config.toml
d_mlp = 384
vocab_size = 512
norm_eps = 1e-05
attn_scale = 0.177
bias = "none"
init_std_o = 0.072
init_std_up = 0.083
init_std_down = 0.083
optimizer = "muon_hyperball"
weight_decay = 0.0
lr_head = 0.00696
warmup_steps = 200
decay_fraction = 1.0
seq_len = 256
doc_mask = true
Each number is 50 + 12 x the weight over its row's rms, rounded and kept within 0 to 99. Layers, rows and columns count from 0. The size before them is the row's rms in percent of the matrix's.

# layer 5 attention key, 128x96, rms 0.0581, rows 109-127, columns 0-95
090:84 39 38 48 45 32 39 29 49 65 74 52 49 50 42 41 46 40 69 45 53 48 72 39 51 36 63 60 46 58 62 54 64 35 32 60 32 44 47 49 64 57 58 23 44 32 62 69 40 61 44 62 65 56 67 64 49 41 57 35 63 62 41 61 54 55 59 43 70 42 62 53 47 37 39 42 32 51 57 46 53 41 62 45 36 27 55 40 46 48 38 54 51 49 74 61
090:59 38 48 57 26 43 38 66 29 62 66 69 26 51 65 47 53 53 49 38 44 49 62 54 44 75 34 33 44 59 69 48 33 61 58 26 48 54 45 46 70 27 59 76 39 65 47 48 52 66 48 31 39 30 71 45 57 51 55 50 42 44 68 73 50 49 51 37 62 68 38 41 57 47 37 53 61 47 40 41 54 38 52 49 41 38 50 67 61 52 47 42 42 39 38 61
092:61 62 57 41 34 38 64 58 49 38 46 29 65 61 33 54 49 58 46 65 52 45 23 46 57 49 59 38 41 52 57 41 63 58 53 35 38 72 53 57 64 54 73 32 61 58 78 47 35 64 42 48 66 58 36 37 52 59 47 35 60 53 46 49 27 58 43 62 58 55 60 39 45 54 38 50 69 63 48 42 10 64 43 61 40 54 31 62 56 46 50 60 37 34 43 43
081:47 54 48 91 55 48 67 60 50 58 69 37 59 43 33 67 45 44 73 50 38 58 39 31 57 49 47 31 46 70 31 60 43 47 32 45 28 43 27 43 61 50 52 38 42 49 40 56 34 42 64 48 66 54 53 42 62 41 46 61 40 50 57 54 65 64 56 43 47 51 37 36 60 49 64 48 63 43 43 54 62 72 48 46 49 25 69 31 50 50 75 40 47 53 66 49
099:56 45 53 48 48 54 44 47 39 44 49 41 47 47 68 36 21 33 61 58 39 66 39 47 46 72 46 67 62 53 55 51 45 49 34 53 39 30 51 46 60 55 60 31 79 45 60 65 49 30 44 63 59 48 30 41 38 65 62 48 67 60 50 51 66 43 39 50 43 35 71 49 41 38 65 38 35 77 38 48 39 46 60 68 40 60 39 41 73 46 54 59 43 25 66 48
084:48 49 38 50 51 38 42 55 46 38 72 40 32 52 48 37 39 53 48 62 48 61 65 57 59 46 52 52 55 62 52 19 50 51 64 50 63 34 54 44 42 25 19 60 52 49 53 65 43 57 41 42 51 62 77 62 43 68 53 52 57 62 40 64 55 47 58 38 45 65 65 55 47 55 64 22 28 24 61 60 62 38 53 61 30 49 50 49 47 48 55 51 64 68 34 24
105:68 32 57 62 45 47 45 63 57 56 48 58 31 39 44 52 60 42 54 55 27 58 41 47 39 47 59 38 41 57 51 65 46 47 47 56 59 35 72 39 41 46 60 45 42 60 70 51 49 34 31 47 45 33 83 55 25 70 41 50 56 28 58 55 55 42 54 45 50 40 54 57 59 42 56 55 75 52 39 41 55 49 53 35 34 61 81 63 59 30 60 73 65 56 28 58
097:44 51 56 49 58 62 45 58 46 54 71 62 45 55 55 54 62 45 51 44 43 42 58 52 44 25 36 55 25 43 65 37 64 60 40 48 56 77 54 39 35 37 38 70 45 52 47 35 54 57 60 72 42 47 37 46 56 47 70 48 53 52 62 61 51 37 49 48 24 46 49 34 53 89 53 44 48 36 19 38 53 72 71 36 62 37 53 51 36 66 48 38 57 47 44 44
088:63 47 47 47 49 55 40 41 48 28 62 37 59 52 74 35 50 48 87 58 47 66 33 48 40 68 50 27 67 51 47 53 67 45 63 60 54 62 46 55 51 57 70 43 35 40 38 69 48 31 49 36 45 48 67 34 38 26 42 51 36 47 46 65 57 43 58 35 57 54 65 42 75 36 52 51 36 37 51 65 59 41 60 67 59 41 46 60 40 43 29 66 50 51 44 62
095:37 55 43 49 46 63 49 57 47 67 50 40 44 55 49 61 59 70 40 61 66 66 32 47 49 64 65 35 50 35 40 56 83 31 49 36 74 38 61 40 40 52 54 52 50 48 55 36 32 39 63 61 59 48 48 80 58 54 44 45 50 34 61 38 38 38 43 39 38 66 32 17 46 51 53 52 47 52 51 51 54 56 59 38 49 35 31 31 54 67 44 60 61 54 41 74
108:37 52 46 58 51 49 42 51 71 58 50 44 39 30 62 60 42 52 55 34 47 40 63 46 63 47 54 57 77 64 60 44 49 37 65 57 34 67 38 54 46 54 57 54 33 46 63 46 43 54 54 33 39 39 15 51 49 46 71 56 21 68 58 58 72 51 31 69 34 68 38 42 53 78 45 37 54 33 49 57 42 71 49 57 52 34 30 40 51 55 45 56 49 41 63 51
087:19 60 57 46 43 43 54 47 64 49 48 63 58 70 58 54 59 73 40 62 37 37 32 72 48 55 59 52 49 46 37 45 58 41 57 51 58 41 30 74 44 48 43 46 21 30 38 48 39 51 35 46 51 35 51 66 57 56 57 32 43 64 43 50 56 55 76 50 29 46 32 31 57 67 66 41 57 48 57 48 49 53 54 56 59 34 67 44 35 56 74 39 62 51 71 45
098:46 52 31 59 53 52 71 43 39 48 69 39 37 32 68 66 57 47 34 59 60 71 46 24 50 56 50 31 32 27 47 64 44 29 55 40 53 40 50 55 38 57 65 26 63 49 47 53 45 56 53 63 59 46 56 57 40 65 36 54 61 55 41 80 60 52 41 64 53 52 37 84 49 29 49 49 47 43 45 50 48 56 45 49 37 59 45 72 43 63 54 63 54 30 61 58
098:55 68 34 56 53 44 54 41 57 59 32 43 39 28 55 48 48 36 59 27 31 65 54 44 48 63 62 66 28 61 65 45 25 45 46 52 51 48 57 46 56 63 63 42 69 40 38 53 27 64 51 55 63 45 68 61 45 39 67 55 55 32 58 57 25 33 34 43 58 37 45 58 48 45 75 45 54 64 40 31 57 30 64 65 56 55 52 62 47 68 39 55 37 60 61 41
079:46 32 67 30 58 71 32 43 43 56 36 49 64 43 38 47 71 57 71 63 65 58 52 78 45 28 36 68 48 40 44 41 54 28 61 41 69 41 46 48 61 43 54 57 51 42 29 61 61 35 46 59 38 55 54 50 43 76 71 46 46 55 51 68 56 70 53 69 44 59 48 35 52 56 48 55 66 60 36 33 57 44 46 28 52 41 49 36 56 52 31 42 51 63 51 49
089:51 34 65 53 40 55 36 46 35 60 64 29 60 46 53 82 32 54 60 54 69 43 64 44 45 48 45 67 53 70 36 41 55 71 36 79 54 63 37 46 50 48 35 34 60 35 45 40 50 48 66 39 35 66 20 46 38 41 51 45 50 55 54 38 50 63 35 57 49 54 64 68 39 41 48 52 45 49 58 53 48 28 64 42 64 50 50 47 58 48 57 71 55 32 28 37
092:40 50 56 39 63 56 31 20 49 45 24 60 46 43 39 47 58 39 66 72 61 51 39 39 57 41 42 60 53 33 57 36 65 44 40 59 65 41 62 41 54 37 38 38 57 57 50 74 68 42 52 46 59 55 58 33 58 38 33 50 91 41 49 70 50 62 47 32 49 44 75 38 40 52 42 50 41 64 60 53 52 61 46 50 71 46 62 43 47 44 61 67 53 39 47 40
090:34 43 30 48 47 40 35 71 43 50 46 44 50 48 44 34 69 41 56 55 47 71 37 75 45 58 57 66 48 44 53 56 59 40 73 49 59 31 63 24 54 40 50 46 41 59 58 53 61 59 72 59 32 40 71 50 54 36 53 48 63 51 41 50 35 60 65 49 80 43 57 49 66 39 49 34 35 73 54 40 47 52 47 48 32 61 62 25 53 35 60 41 68 52 57 37
086:48 75 30 59 50 55 48 42 44 55 44 49 48 52 58 51 55 37 67 49 66 63 48 58 34 71 62 62 50 41 57 41 46 57 51 45 42 37 57 49 34 64 62 29 40 51 50 73 38 44 53 67 64 55 28 69 47 40 53 76 47 43 44 43 51 33 44 59 57 56 57 56 63 38 66 30 44 70 65 47 52 34 16 43 40 49 22 38 45 61 52 47 56 53 23 57
# layer 5 attention query, 128x96, rms 0.0581, rows 110-127, columns 0-95
082:40 54 53 56 58 54 46 46 48 49 51 52 76 35 76 46 45 80 57 40 66 47 67 53 32 52 20 62 48 56 59 49 47 54 53 31 63 53 34 69 33 59 61 60 60 79 27 46 55 55 46 45 28 34 53 44 32 35 46 63 58 42 59 66 62 48 63 48 47 31 38 57 53 38 33 61 66 56 51 45 56 54 57 67 47 48 54 39 41 36 41 38 46 31 66 41
087:39 59 40 42 63 45 57 44 27 61 42 48 46 50 52 52 52 44 46 51 54 46 29 44 44 64 48 47 85 45 60 59 48 52 69 63 49 67 55 22 37 43 49 41 66 74 60 40 61 47 41 52 36 58 44 47 45 59 42 29 71 32 41 42 52 31 54 56 57 36 66 70 66 64 32 39 55 62 72 34 44 53 48 55 46 30 57 74 56 34 53 57 53 38 33 35
085:37 60 48 59 68 47 65 42 57 63 82 52 54 48 44 57 75 40 44 58 65 61 62 35 40 56 42 61 47 53 54 56 63 34 44 77 63 52 41 43 45 31 38 34 52 34 61 60 38 43 53 56 43 40 27 61 39 40 49 50 42 42 46 61 65 50 53 65 41 28 48 28 35 77 57 45 53 41 28 41 39 70 31 56 42 59 55 50 56 45 49 44 45 26 63 64
094:62 40 49 46 44 48 42 37 43 57 60 68 54 36 66 48 44 61 68 39 38 49 45 47 42 48 47 61 25 37 54 54 34 71 43 71 59 11 48 21 45 56 49 27 62 47 60 35 37 53 58 52 55 31 56 41 43 68 70 59 72 50 37 51 41 40 37 38 63 36 55 52 54 51 49 73 40 46 41 36 49 53 71 61 61 45 52 70 60 54 61 63 59 50 54 57
093:56 27 61 54 72 50 50 53 49 54 70 55 48 62 53 67 37 83 45 41 46 77 43 54 66 32 41 42 50 38 62 26 51 37 58 54 46 62 52 47 50 62 57 47 55 51 55 43 26 46 40 55 58 61 52 63 44 40 57 44 36 54 46 51 19 51 47 27 45 41 54 39 39 36 71 52 64 49 42 56 64 62 67 41 56 33 37 42 28 51 39 55 44 72 68 35
103:60 55 51 75 77 46 53 56 48 37 53 55 41 39 49 66 63 52 53 18 55 68 52 36 32 57 56 48 34 45 61 60 52 58 56 55 21 54 44 46 46 57 54 73 28 44 49 36 51 42 63 44 46 53 69 51 49 57 45 56 67 50 44 42 54 50 62 64 31 41 43 45 28 44 33 37 74 50 32 70 46 61 67 51 32 37 56 74 54 36 45 35 66 49 60 45
095:32 59 71 42 52 37 54 41 40 62 44 38 54 67 57 50 56 67 32 57 45 42 64 75 65 47 43 57 53 29 64 41 59 65 57 51 70 54 65 37 38 48 36 67 47 55 30 58 58 58 64 31 52 48 37 34 57 55 32 52 54 57 53 37 68 66 53 54 45 70 48 39 37 62 51 32 41 36 59 45 55 54 41 19 57 41 64 38 60 55 57 30 38 57 45 26
092:66 14 42 60 44 61 52 43 45 41 55 65 39 36 67 60 65 65 50 47 40 47 39 31 46 56 56 46 61 47 68 53 43 69 38 44 36 68 48 56 41 61 36 63 60 53 59 53 50 39 49 52 65 30 53 46 38 35 67 60 44 74 47 51 43 36 46 49 77 56 49 47 52 32 49 61 54 49 33 53 57 25 51 55 49 60 68 44 34 23 47 34 36 59 55 75
088:48 52 26 47 47 52 62 44 32 62 71 51 52 60 82 53 48 57 39 48 54 50 22 47 40 45 65 44 69 63 46 45 60 58 47 48 55 33 40 49 34 32 41 60 56 53 61 49 58 55 72 56 46 50 56 63 54 51 40 65 28 23 46 41 50 57 61 50 43 40 51 46 50 45 64 30 55 44 61 61 65 65 56 34 49 62 36 45 60 71 70 35 49 25 22 61
098:53 46 47 33 63 40 47 40 58 59 52 44 68 52 46 51 54 57 49 62 62 52 59 46 44 54 33 65 62 47 46 37 58 52 59 54 52 47 62 56 27 53 60 44 58 46 42 61 74 42 51 63 54 54 32 45 54 62 40 76 62 61 54 35 63 42 42 55 47 27 64 58 46 64 43 52 60 38 38 51 71 54 35 22 52 41 38 07 45 47 32 63 29 31 41 73
085:44 56 50 51 50 48 68 35 46 38 27 45 48 80 67 56 41 51 43 56 59 32 54 57 57 54 69 52 59 45 32 45 53 42 39 46 51 46 34 77 54 51 40 40 45 34 61 30 52 44 50 54 67 56 39 63 61 43 55 36 34 71 41 47 61 32 41 51 66 42 44 54 66 75 64 42 59 36 36 58 40 49 43 32 42 51 37 26 48 33 85 57 64 50 48 53
099:27 53 53 59 47 40 41 49 55 37 45 46 38 55 74 63 50 72 47 39 45 62 34 25 53 71 37 32 56 45 65 51 51 57 53 39 59 39 44 42 65 36 58 29 57 32 33 66 34 49 66 51 51 55 62 53 39 38 59 83 53 41 45 62 44 39 38 66 46 59 52 80 41 38 56 43 49 56 24 51 33 72 44 65 43 56 51 58 57 57 43 57 53 54 33 53
103:40 78 25 59 44 25 50 47 44 69 75 47 69 30 44 45 46 25 53 25 48 44 54 42 55 66 48 57 52 53 57 49 33 55 39 61 38 44 46 36 71 62 52 50 61 60 14 61 52 67 43 53 64 51 53 66 56 38 51 53 51 46 18 41 58 54 56 43 67 48 46 64 40 37 54 41 44 48 53 37 41 56 77 55 46 52 43 49 58 50 44 48 55 55 56 66
085:62 42 42 32 26 47 65 47 24 58 34 47 56 64 56 53 49 57 53 59 70 45 44 61 51 41 54 45 54 43 50 56 61 57 62 44 42 33 43 46 75 52 60 54 49 49 60 40 39 44 47 59 45 38 57 44 44 53 44 26 31 41 59 47 61 55 65 71 50 60 51 37 38 29 51 58 52 46 55 46 59 61 32 39 55 81 54 31 72 22 53 74 72 67 57 35
087:50 62 70 60 54 66 49 45 50 32 48 49 37 63 56 67 59 36 48 68 74 48 55 53 44 65 22 61 29 46 45 53 50 32 49 55 58 43 67 39 45 71 27 44 57 61 49 42 52 50 51 70 30 37 42 57 57 53 68 27 53 47 52 43 50 59 50 35 58 44 54 45 28 35 56 54 29 56 41 40 71 32 50 39 63 61 52 62 60 55 35 57 40 62 23 66
093:44 46 50 37 28 68 72 56 32 40 54 56 44 62 43 45 64 38 72 64 44 56 31 65 54 44 54 48 45 48 52 64 39 55 47 60 40 55 57 35 60 39 44 44 56 63 50 29 37 55 67 39 49 52 57 25 78 34 24 47 45 61 50 54 38 55 47 50 61 47 26 57 44 40 68 78 59 32 49 25 63 48 59 67 44 37 42 60 65 59 57 60 57 57 58 45
091:30 34 30 38 36 57 53 60 59 70 53 51 39 49 53 54 51 57 74 60 56 73 37 52 59 35 64 60 42 50 43 42 33 57 55 49 25 49 45 57 32 45 70 57 28 35 50 31 41 60 66 41 69 49 56 49 48 51 74 34 36 44 62 65 42 44 56 58 75 38 46 38 50 44 36 24 52 42 50 42 62 70 49 50 55 54 39 68 42 54 51 61 63 71 60 56
087:54 27 35 29 32 37 66 62 44 49 66 34 45 23 51 53 49 46 58 29 49 49 49 57 64 47 73 53 45 51 37 37 43 75 53 47 57 45 68 52 54 54 52 51 56 55 57 56 35 41 58 57 66 40 55 65 47 78 58 65 40 22 55 69 52 53 48 21 53 54 59 68 39 66 54 50 55 46 59 58 61 40 54 69 38 69 28 58 44 42 39 50 34 50 48 56
# layer 5 attention value, 128x96, rms 0.0582, rows 96-113, columns 0-95
112:51 53 73 40 52 36 50 47 69 33 81 37 46 36 50 62 50 56 42 48 38 53 27 28 39 49 67 47 54 51 43 54 47 60 55 10 59 61 42 62 66 57 57 46 58 63 64 55 49 41 39 36 43 24 32 30 43 65 71 55 34 39 59 52 67 59 48 36 44 51 48 57 54 65 57 72 48 50 44 54 56 39 45 31 45 47 58 37 47 47 63 44 53 55 62 69
096:57 25 53 56 52 41 60 59 43 46 43 41 66 20 60 57 43 75 45 48 55 25 44 62 50 45 47 37 51 69 48 55 41 34 67 40 55 57 33 44 59 38 45 24 39 69 35 57 53 19 53 52 45 54 44 30 58 53 69 60 44 50 58 60 53 30 53 31 44 57 42 43 74 62 51 46 60 49 56 64 48 40 48 41 66 69 54 26 58 57 67 51 69 49 54 47
083:37 43 51 37 46 75 32 47 34 59 55 52 48 41 28 34 53 47 60 57 19 63 52 58 50 48 21 66 61 66 62 40 49 50 49 51 49 66 36 32 70 49 57 61 37 54 35 55 44 39 49 50 45 50 63 55 59 29 47 72 45 52 55 31 51 61 51 72 41 55 53 22 66 66 60 57 71 56 48 64 30 38 44 53 43 46 58 47 76 41 51 57 43 56 62 53
075:54 56 44 51 47 72 59 45 40 61 53 34 48 57 28 71 43 42 58 31 56 57 59 60 69 73 37 46 40 50 32 39 47 23 44 77 41 70 70 52 46 34 24 54 64 37 53 49 49 47 57 47 52 77 44 43 55 76 53 52 45 48 61 44 67 52 39 38 61 48 43 32 51 40 53 42 69 45 42 44 46 49 36 49 60 42 45 36 61 63 46 31 59 25 58 40
082:68 40 31 59 57 36 48 55 70 64 47 41 49 50 39 27 64 44 42 56 43 52 50 49 60 47 60 52 40 50 30 70 46 50 45 53 43 49 56 47 49 42 64 69 38 38 53 53 47 66 53 49 62 48 49 50 21 32 58 79 59 75 54 31 55 55 33 36 52 64 51 42 44 21 65 75 66 45 39 56 59 67 40 38 59 54 35 73 56 54 54 54 47 44 54 23
088:48 51 38 61 45 37 43 67 67 51 47 43 35 52 41 54 50 84 56 50 41 43 50 38 38 58 55 36 40 57 59 40 46 53 35 62 46 51 77 40 59 32 65 33 53 50 46 61 39 71 28 74 58 53 55 59 70 45 46 20 34 58 50 36 46 36 45 57 32 41 40 29 61 43 64 48 51 75 45 42 44 59 53 34 71 67 39 47 53 58 31 45 45 54 51 55
097:38 45 64 50 22 41 34 61 63 66 50 47 39 36 74 33 60 37 55 49 61 49 33 47 42 40 62 65 50 67 80 50 45 38 56 37 35 49 50 42 43 32 36 56 52 52 45 58 78 57 43 49 53 53 41 41 65 57 37 41 46 73 59 36 51 30 44 64 71 50 50 44 62 81 46 43 46 28 61 47 42 44 43 65 64 33 62 39 45 55 49 46 60 57 36 55
086:49 50 55 61 51 49 42 46 64 47 42 51 43 51 44 58 49 49 43 52 63 59 40 59 56 75 61 53 36 53 72 39 46 59 53 47 58 66 59 58 48 77 45 51 31 53 35 54 28 49 86 24 61 32 46 52 58 42 63 40 65 47 40 40 45 57 40 34 64 66 32 53 46 41 45 44 61 39 21 65 47 27 42 61 36 48 72 45 76 55 41 44 69 51 45 41
094:44 29 39 44 41 44 71 47 57 50 53 66 61 41 26 67 41 44 53 47 55 25 52 64 68 58 61 40 52 44 47 49 80 53 56 64 77 42 33 55 20 46 54 70 41 33 39 47 53 65 51 37 69 48 50 62 45 59 37 41 77 49 34 51 43 68 44 38 49 51 47 54 52 41 48 54 58 42 48 24 48 50 53 52 38 45 55 68 54 74 39 49 34 60 57 37
100:57 43 44 36 40 41 50 63 44 51 64 70 49 37 34 38 69 18 58 60 60 27 72 39 35 43 29 55 47 68 52 56 41 54 60 55 22 51 35 44 51 55 45 56 55 76 63 49 36 52 57 53 48 48 48 37 45 59 54 45 60 43 25 26 63 70 64 46 48 52 60 66 59 53 33 53 82 40 56 50 64 49 56 51 57 44 30 51 60 45 49 51 49 67 50 41
087:51 60 69 45 31 46 38 69 47 37 53 55 46 51 47 40 44 35 55 58 58 33 35 49 66 68 63 64 52 49 51 64 36 47 43 51 35 47 63 39 40 47 35 59 54 61 65 43 57 58 64 46 44 49 54 64 47 71 48 50 19 48 54 70 27 66 63 83 56 59 47 44 62 56 64 61 58 35 50 38 35 45 34 49 58 45 64 53 43 47 39 79 66 36 25 49
084:52 36 34 69 33 58 36 65 23 47 63 57 62 36 55 49 41 49 52 36 52 39 60 36 65 59 53 54 41 44 53 73 61 65 37 24 60 51 56 39 61 38 16 62 44 56 58 39 38 76 64 77 51 53 47 45 52 50 60 45 44 49 39 53 38 36 56 53 60 34 42 51 56 45 62 70 53 51 42 37 59 48 48 76 43 63 39 64 43 40 61 51 30 65 45 44
087:52 56 71 42 50 78 39 54 42 37 37 67 29 40 44 47 39 21 40 40 51 48 69 55 52 55 48 68 59 74 55 38 48 63 52 52 26 57 68 36 82 32 48 50 47 50 42 45 36 30 60 60 52 57 48 70 52 75 49 49 45 42 51 37 44 41 46 48 58 52 23 32 54 50 44 52 50 48 58 72 54 50 48 47 71 48 40 69 44 43 64 57 37 55 64 44
080:51 62 50 47 31 62 58 60 49 46 37 27 51 62 46 52 40 61 37 65 55 62 55 56 43 43 45 60 58 37 39 70 48 55 36 63 55 47 40 45 40 61 61 33 73 68 62 47 45 49 46 37 79 35 69 56 52 55 23 29 65 53 58 48 50 33 39 57 53 63 45 42 66 54 27 51 47 38 60 53 55 75 45 60 45 32 52 44 48 30 50 71 72 33 29 53
089:61 69 49 58 35 42 62 12 62 54 34 63 52 57 41 46 56 52 83 65 47 49 51 49 44 45 47 37 64 52 45 51 45 71 45 69 26 66 60 51 43 41 35 56 42 45 28 37 33 55 28 36 45 61 68 68 49 53 39 41 37 59 61 32 42 33 59 43 41 36 43 37 36 47 65 73 70 53 55 64 60 54 61 61 56 57 44 53 48 48 52 46 42 51 59 48
089:67 44 37 50 68 58 50 52 53 51 22 46 48 70 63 53 48 39 45 38 37 45 74 52 69 57 58 55 52 62 43 27 41 48 31 44 64 42 59 73 59 78 53 59 43 44 67 49 40 52 66 41 55 33 41 63 48 34 63 44 55 69 48 50 52 52 50 34 51 66 58 39 37 45 32 63 31 39 27 44 33 45 70 48 55 65 39 61 49 78 54 49 46 38 45 40
128:40 65 73 42 43 62 28 70 67 19 43 65 40 39 62 49 70 52 49 45 60 54 41 55 44 46 57 43 54 65 63 48 28 52 63 59 39 47 45 46 41 46 41 58 52 59 50 34 64 29 74 42 42 39 41 54 58 70 53 42 42 56 41 38 47 37 43 59 61 66 55 52 57 65 44 45 35 54 56 38 34 59 35 42 41 33 80 42 55 56 58 54 68 53 29 72
095:53 35 63 42 37 52 47 90 53 48 68 20 60 63 66 70 56 52 60 42 46 49 35 48 36 42 42 51 61 30 37 46 40 64 33 45 54 34 56 36 51 60 41 35 40 48 52 61 60 44 64 56 48 67 49 22 34 36 63 44 63 47 49 50 61 60 59 43 53 51 37 48 60 58 57 46 33 64 56 45 44 49 71 59 63 51 29 43 40 35 55 46 31 52 61 74
# layer 5 attention output (transposed), 128x96, rms 0.0722, rows 96-113, columns 0-95
091:52 42 38 60 36 48 59 45 42 64 46 58 47 35 32 66 67 59 55 57 41 48 62 52 32 41 46 79 50 46 63 65 33 49 50 74 63 38 48 27 48 53 65 53 65 48 49 55 44 60 44 63 34 72 74 49 55 32 48 35 67 45 31 50 59 57 54 58 69 43 42 55 32 53 59 17 45 35 60 35 41 71 50 47 56 33 45 45 57 55 44 60 38 54 28 41
094:54 39 40 56 60 49 57 68 50 36 55 57 53 65 34 40 56 43 72 43 38 76 49 39 39 49 50 69 45 31 33 53 64 62 34 51 71 35 54 42 67 68 55 44 66 48 56 31 36 55 44 43 53 48 44 53 46 46 48 48 56 34 39 26 39 64 67 49 46 31 49 62 37 43 56 48 36 42 47 44 27 35 62 56 51 45 44 57 46 51 35 70 15 66 35 68
088:36 50 58 52 53 41 60 47 47 47 38 44 54 42 51 65 53 55 56 62 76 57 30 47 42 52 54 36 65 57 46 47 36 40 53 40 48 44 46 68 34 43 64 42 58 41 53 57 48 56 29 75 48 59 29 47 34 59 65 37 74 50 59 37 45 49 44 43 55 36 76 57 46 44 25 78 49 73 46 20 41 41 43 50 76 52 54 68 40 53 41 44 53 30 41 40
078:60 31 61 56 69 61 37 48 62 29 35 63 37 52 59 27 52 55 40 71 36 65 38 60 30 35 45 66 36 44 50 52 65 68 27 55 84 33 50 31 50 59 64 52 73 46 31 44 50 29 55 53 57 38 54 63 51 58 47 51 46 49 58 70 39 52 65 70 45 50 49 42 45 54 40 51 33 60 46 48 58 42 38 49 36 55 56 64 58 43 50 55 45 65 61 66
076:37 65 49 51 44 56 47 67 45 37 39 54 56 40 55 58 61 56 44 38 78 69 50 40 53 53 38 65 40 62 48 49 56 60 60 65 49 45 39 37 46 37 29 37 67 55 49 45 56 22 46 55 42 42 54 63 50 49 36 46 44 34 66 46 47 53 48 65 40 28 40 64 58 78 18 39 26 54 64 60 66 70 53 61 29 50 41 39 66 55 53 65 53 38 67 49
086:45 59 81 41 41 66 67 52 32 41 51 59 41 56 69 58 42 49 32 59 58 48 53 45 57 66 41 60 65 52 40 46 65 30 66 52 48 32 50 64 33 57 45 61 39 47 62 50 47 40 59 50 59 62 23 48 41 31 41 48 42 53 36 59 61 60 73 46 56 57 37 52 57 61 48 38 43 46 60 20 33 61 50 36 19 37 58 47 63 41 49 34 38 72 50 41
094:65 38 53 27 58 62 37 64 29 66 54 42 53 53 45 33 39 59 53 47 39 33 63 51 54 59 90 49 69 45 46 49 31 62 49 65 34 48 38 56 47 70 64 38 53 54 72 66 32 59 47 52 61 33 64 64 35 47 53 56 39 37 57 65 47 61 47 53 66 46 51 55 45 31 32 57 68 49 55 48 44 44 48 63 37 59 64 57 68 24 37 52 58 44 57 56
090:53 58 45 30 52 39 37 37 50 35 33 36 56 25 33 55 62 57 55 32 52 35 42 50 55 47 36 65 54 58 50 62 48 47 36 68 43 47 72 52 81 56 71 47 64 30 23 66 53 67 37 55 58 48 36 50 39 51 58 52 51 70 53 59 40 61 26 65 41 58 44 66 47 52 59 48 42 49 52 51 48 76 57 52 48 55 29 65 33 43 57 44 39 52 68 61
083:60 52 45 61 61 58 43 25 57 68 44 48 38 57 76 42 39 54 34 51 45 65 43 27 62 68 22 63 50 45 31 46 31 51 40 51 39 69 68 30 59 67 31 50 49 41 65 45 51 40 46 39 54 63 51 37 34 49 62 67 51 33 63 48 52 49 27 44 37 68 59 72 47 62 52 54 36 62 43 50 63 43 61 63 53 54 41 62 38 38 51 64 68 44 47 43
093:63 55 33 57 57 62 49 44 48 49 44 52 29 47 52 64 48 59 31 36 47 64 70 39 65 78 50 36 55 29 39 55 62 64 60 59 54 34 31 55 58 36 54 56 56 51 53 47 48 56 23 42 26 69 63 53 68 50 38 45 54 44 66 49 53 30 42 66 52 56 58 37 56 68 49 69 41 43 31 45 44 48 40 51 47 48 63 70 30 47 53 53 54 20 48 75
084:45 54 49 46 52 44 44 49 56 51 62 50 23 57 69 62 58 47 57 31 30 53 39 45 37 46 47 38 47 47 62 54 46 65 65 64 54 55 37 64 58 63 60 48 38 42 32 56 36 50 48 37 59 32 39 60 27 51 45 50 75 53 57 67 58 47 59 62 51 44 31 46 56 26 62 28 49 77 37 59 60 61 61 70 26 43 56 74 58 26 39 32 51 52 60 58
084:49 62 51 27 48 57 79 45 75 58 64 58 43 70 55 43 56 47 59 49 39 64 73 44 55 37 44 36 65 53 42 28 57 56 50 69 40 65 45 51 59 37 62 51 27 58 49 66 46 24 42 41 66 59 50 57 48 35 37 35 60 54 72 55 53 59 32 45 27 41 40 42 58 64 48 33 42 43 31 56 39 70 67 55 41 52 51 61 39 58 40 36 55 36 54 51
102:37 45 42 71 55 47 48 49 49 38 43 34 46 45 48 50 67 65 50 50 70 61 28 31 38 46 44 42 52 30 47 62 63 27 37 46 59 51 43 81 38 59 52 56 36 55 36 69 42 57 42 45 44 63 45 41 57 46 57 60 62 65 66 60 66 55 57 59 34 41 59 52 67 48 30 64 58 46 39 31 29 42 42 56 46 53 77 69 40 52 38 32 68 37 65 63
086:40 36 44 70 41 60 41 37 46 58 78 57 58 52 56 43 42 48 59 43 56 55 43 46 79 49 55 52 30 62 56 22 49 48 36 50 48 40 42 67 53 39 53 38 40 27 41 39 61 53 43 31 45 31 67 84 46 27 56 72 47 44 65 67 36 43 46 54 57 45 54 57 42 43 64 38 43 57 59 66 50 33 52 35 50 48 49 32 62 51 50 39 42 36 75 53
091:44 31 65 40 74 53 47 59 51 52 48 36 63 32 74 63 44 43 36 35 67 58 36 54 44 65 43 42 72 62 53 37 74 45 39 45 47 65 50 38 51 40 66 61 56 62 57 47 48 53 63 58 19 53 37 49 45 50 33 64 57 44 68 56 72 52 35 51 34 51 52 56 67 57 41 38 62 44 59 38 56 41 46 56 52 24 35 67 57 43 41 62 45 32 28 58
092:35 42 46 40 51 54 50 61 52 45 47 63 45 68 29 44 60 42 41 55 70 58 25 69 43 32 47 50 38 30 50 62 55 61 57 62 65 69 90 40 46 41 38 34 41 64 42 31 54 52 47 52 53 70 44 39 64 64 63 50 42 50 63 47 60 50 38 46 45 47 51 74 56 40 62 46 35 47 44 32 85 50 49 42 41 48 52 35 35 56 67 51 45 64 53 49
114:60 59 45 51 46 42 49 49 34 54 56 47 37 26 42 41 45 62 49 48 26 50 62 41 47 53 53 53 45 50 69 61 43 57 42 53 47 63 44 65 52 61 46 50 57 58 36 59 53 87 52 21 63 64 67 56 36 42 45 49 59 70 71 70 52 56 62 44 80 50 31 56 62 26 34 69 59 65 62 55 35 47 38 62 46 37 53 53 44 30 37 35 52 56 64 45
093:42 64 56 52 77 56 67 27 42 61 43 71 61 73 49 54 30 48 47 68 35 45 76 68 70 37 41 44 47 48 43 55 50 32 51 41 51 46 37 49 50 69 58 40 49 66 42 51 50 60 45 51 51 47 54 50 68 59 57 41 29 63 52 54 43 47 62 45 53 23 37 32 55 55 55 49 33 47 42 52 33 46 52 53 40 42 70 20 53 62 49 43 57 66 29 30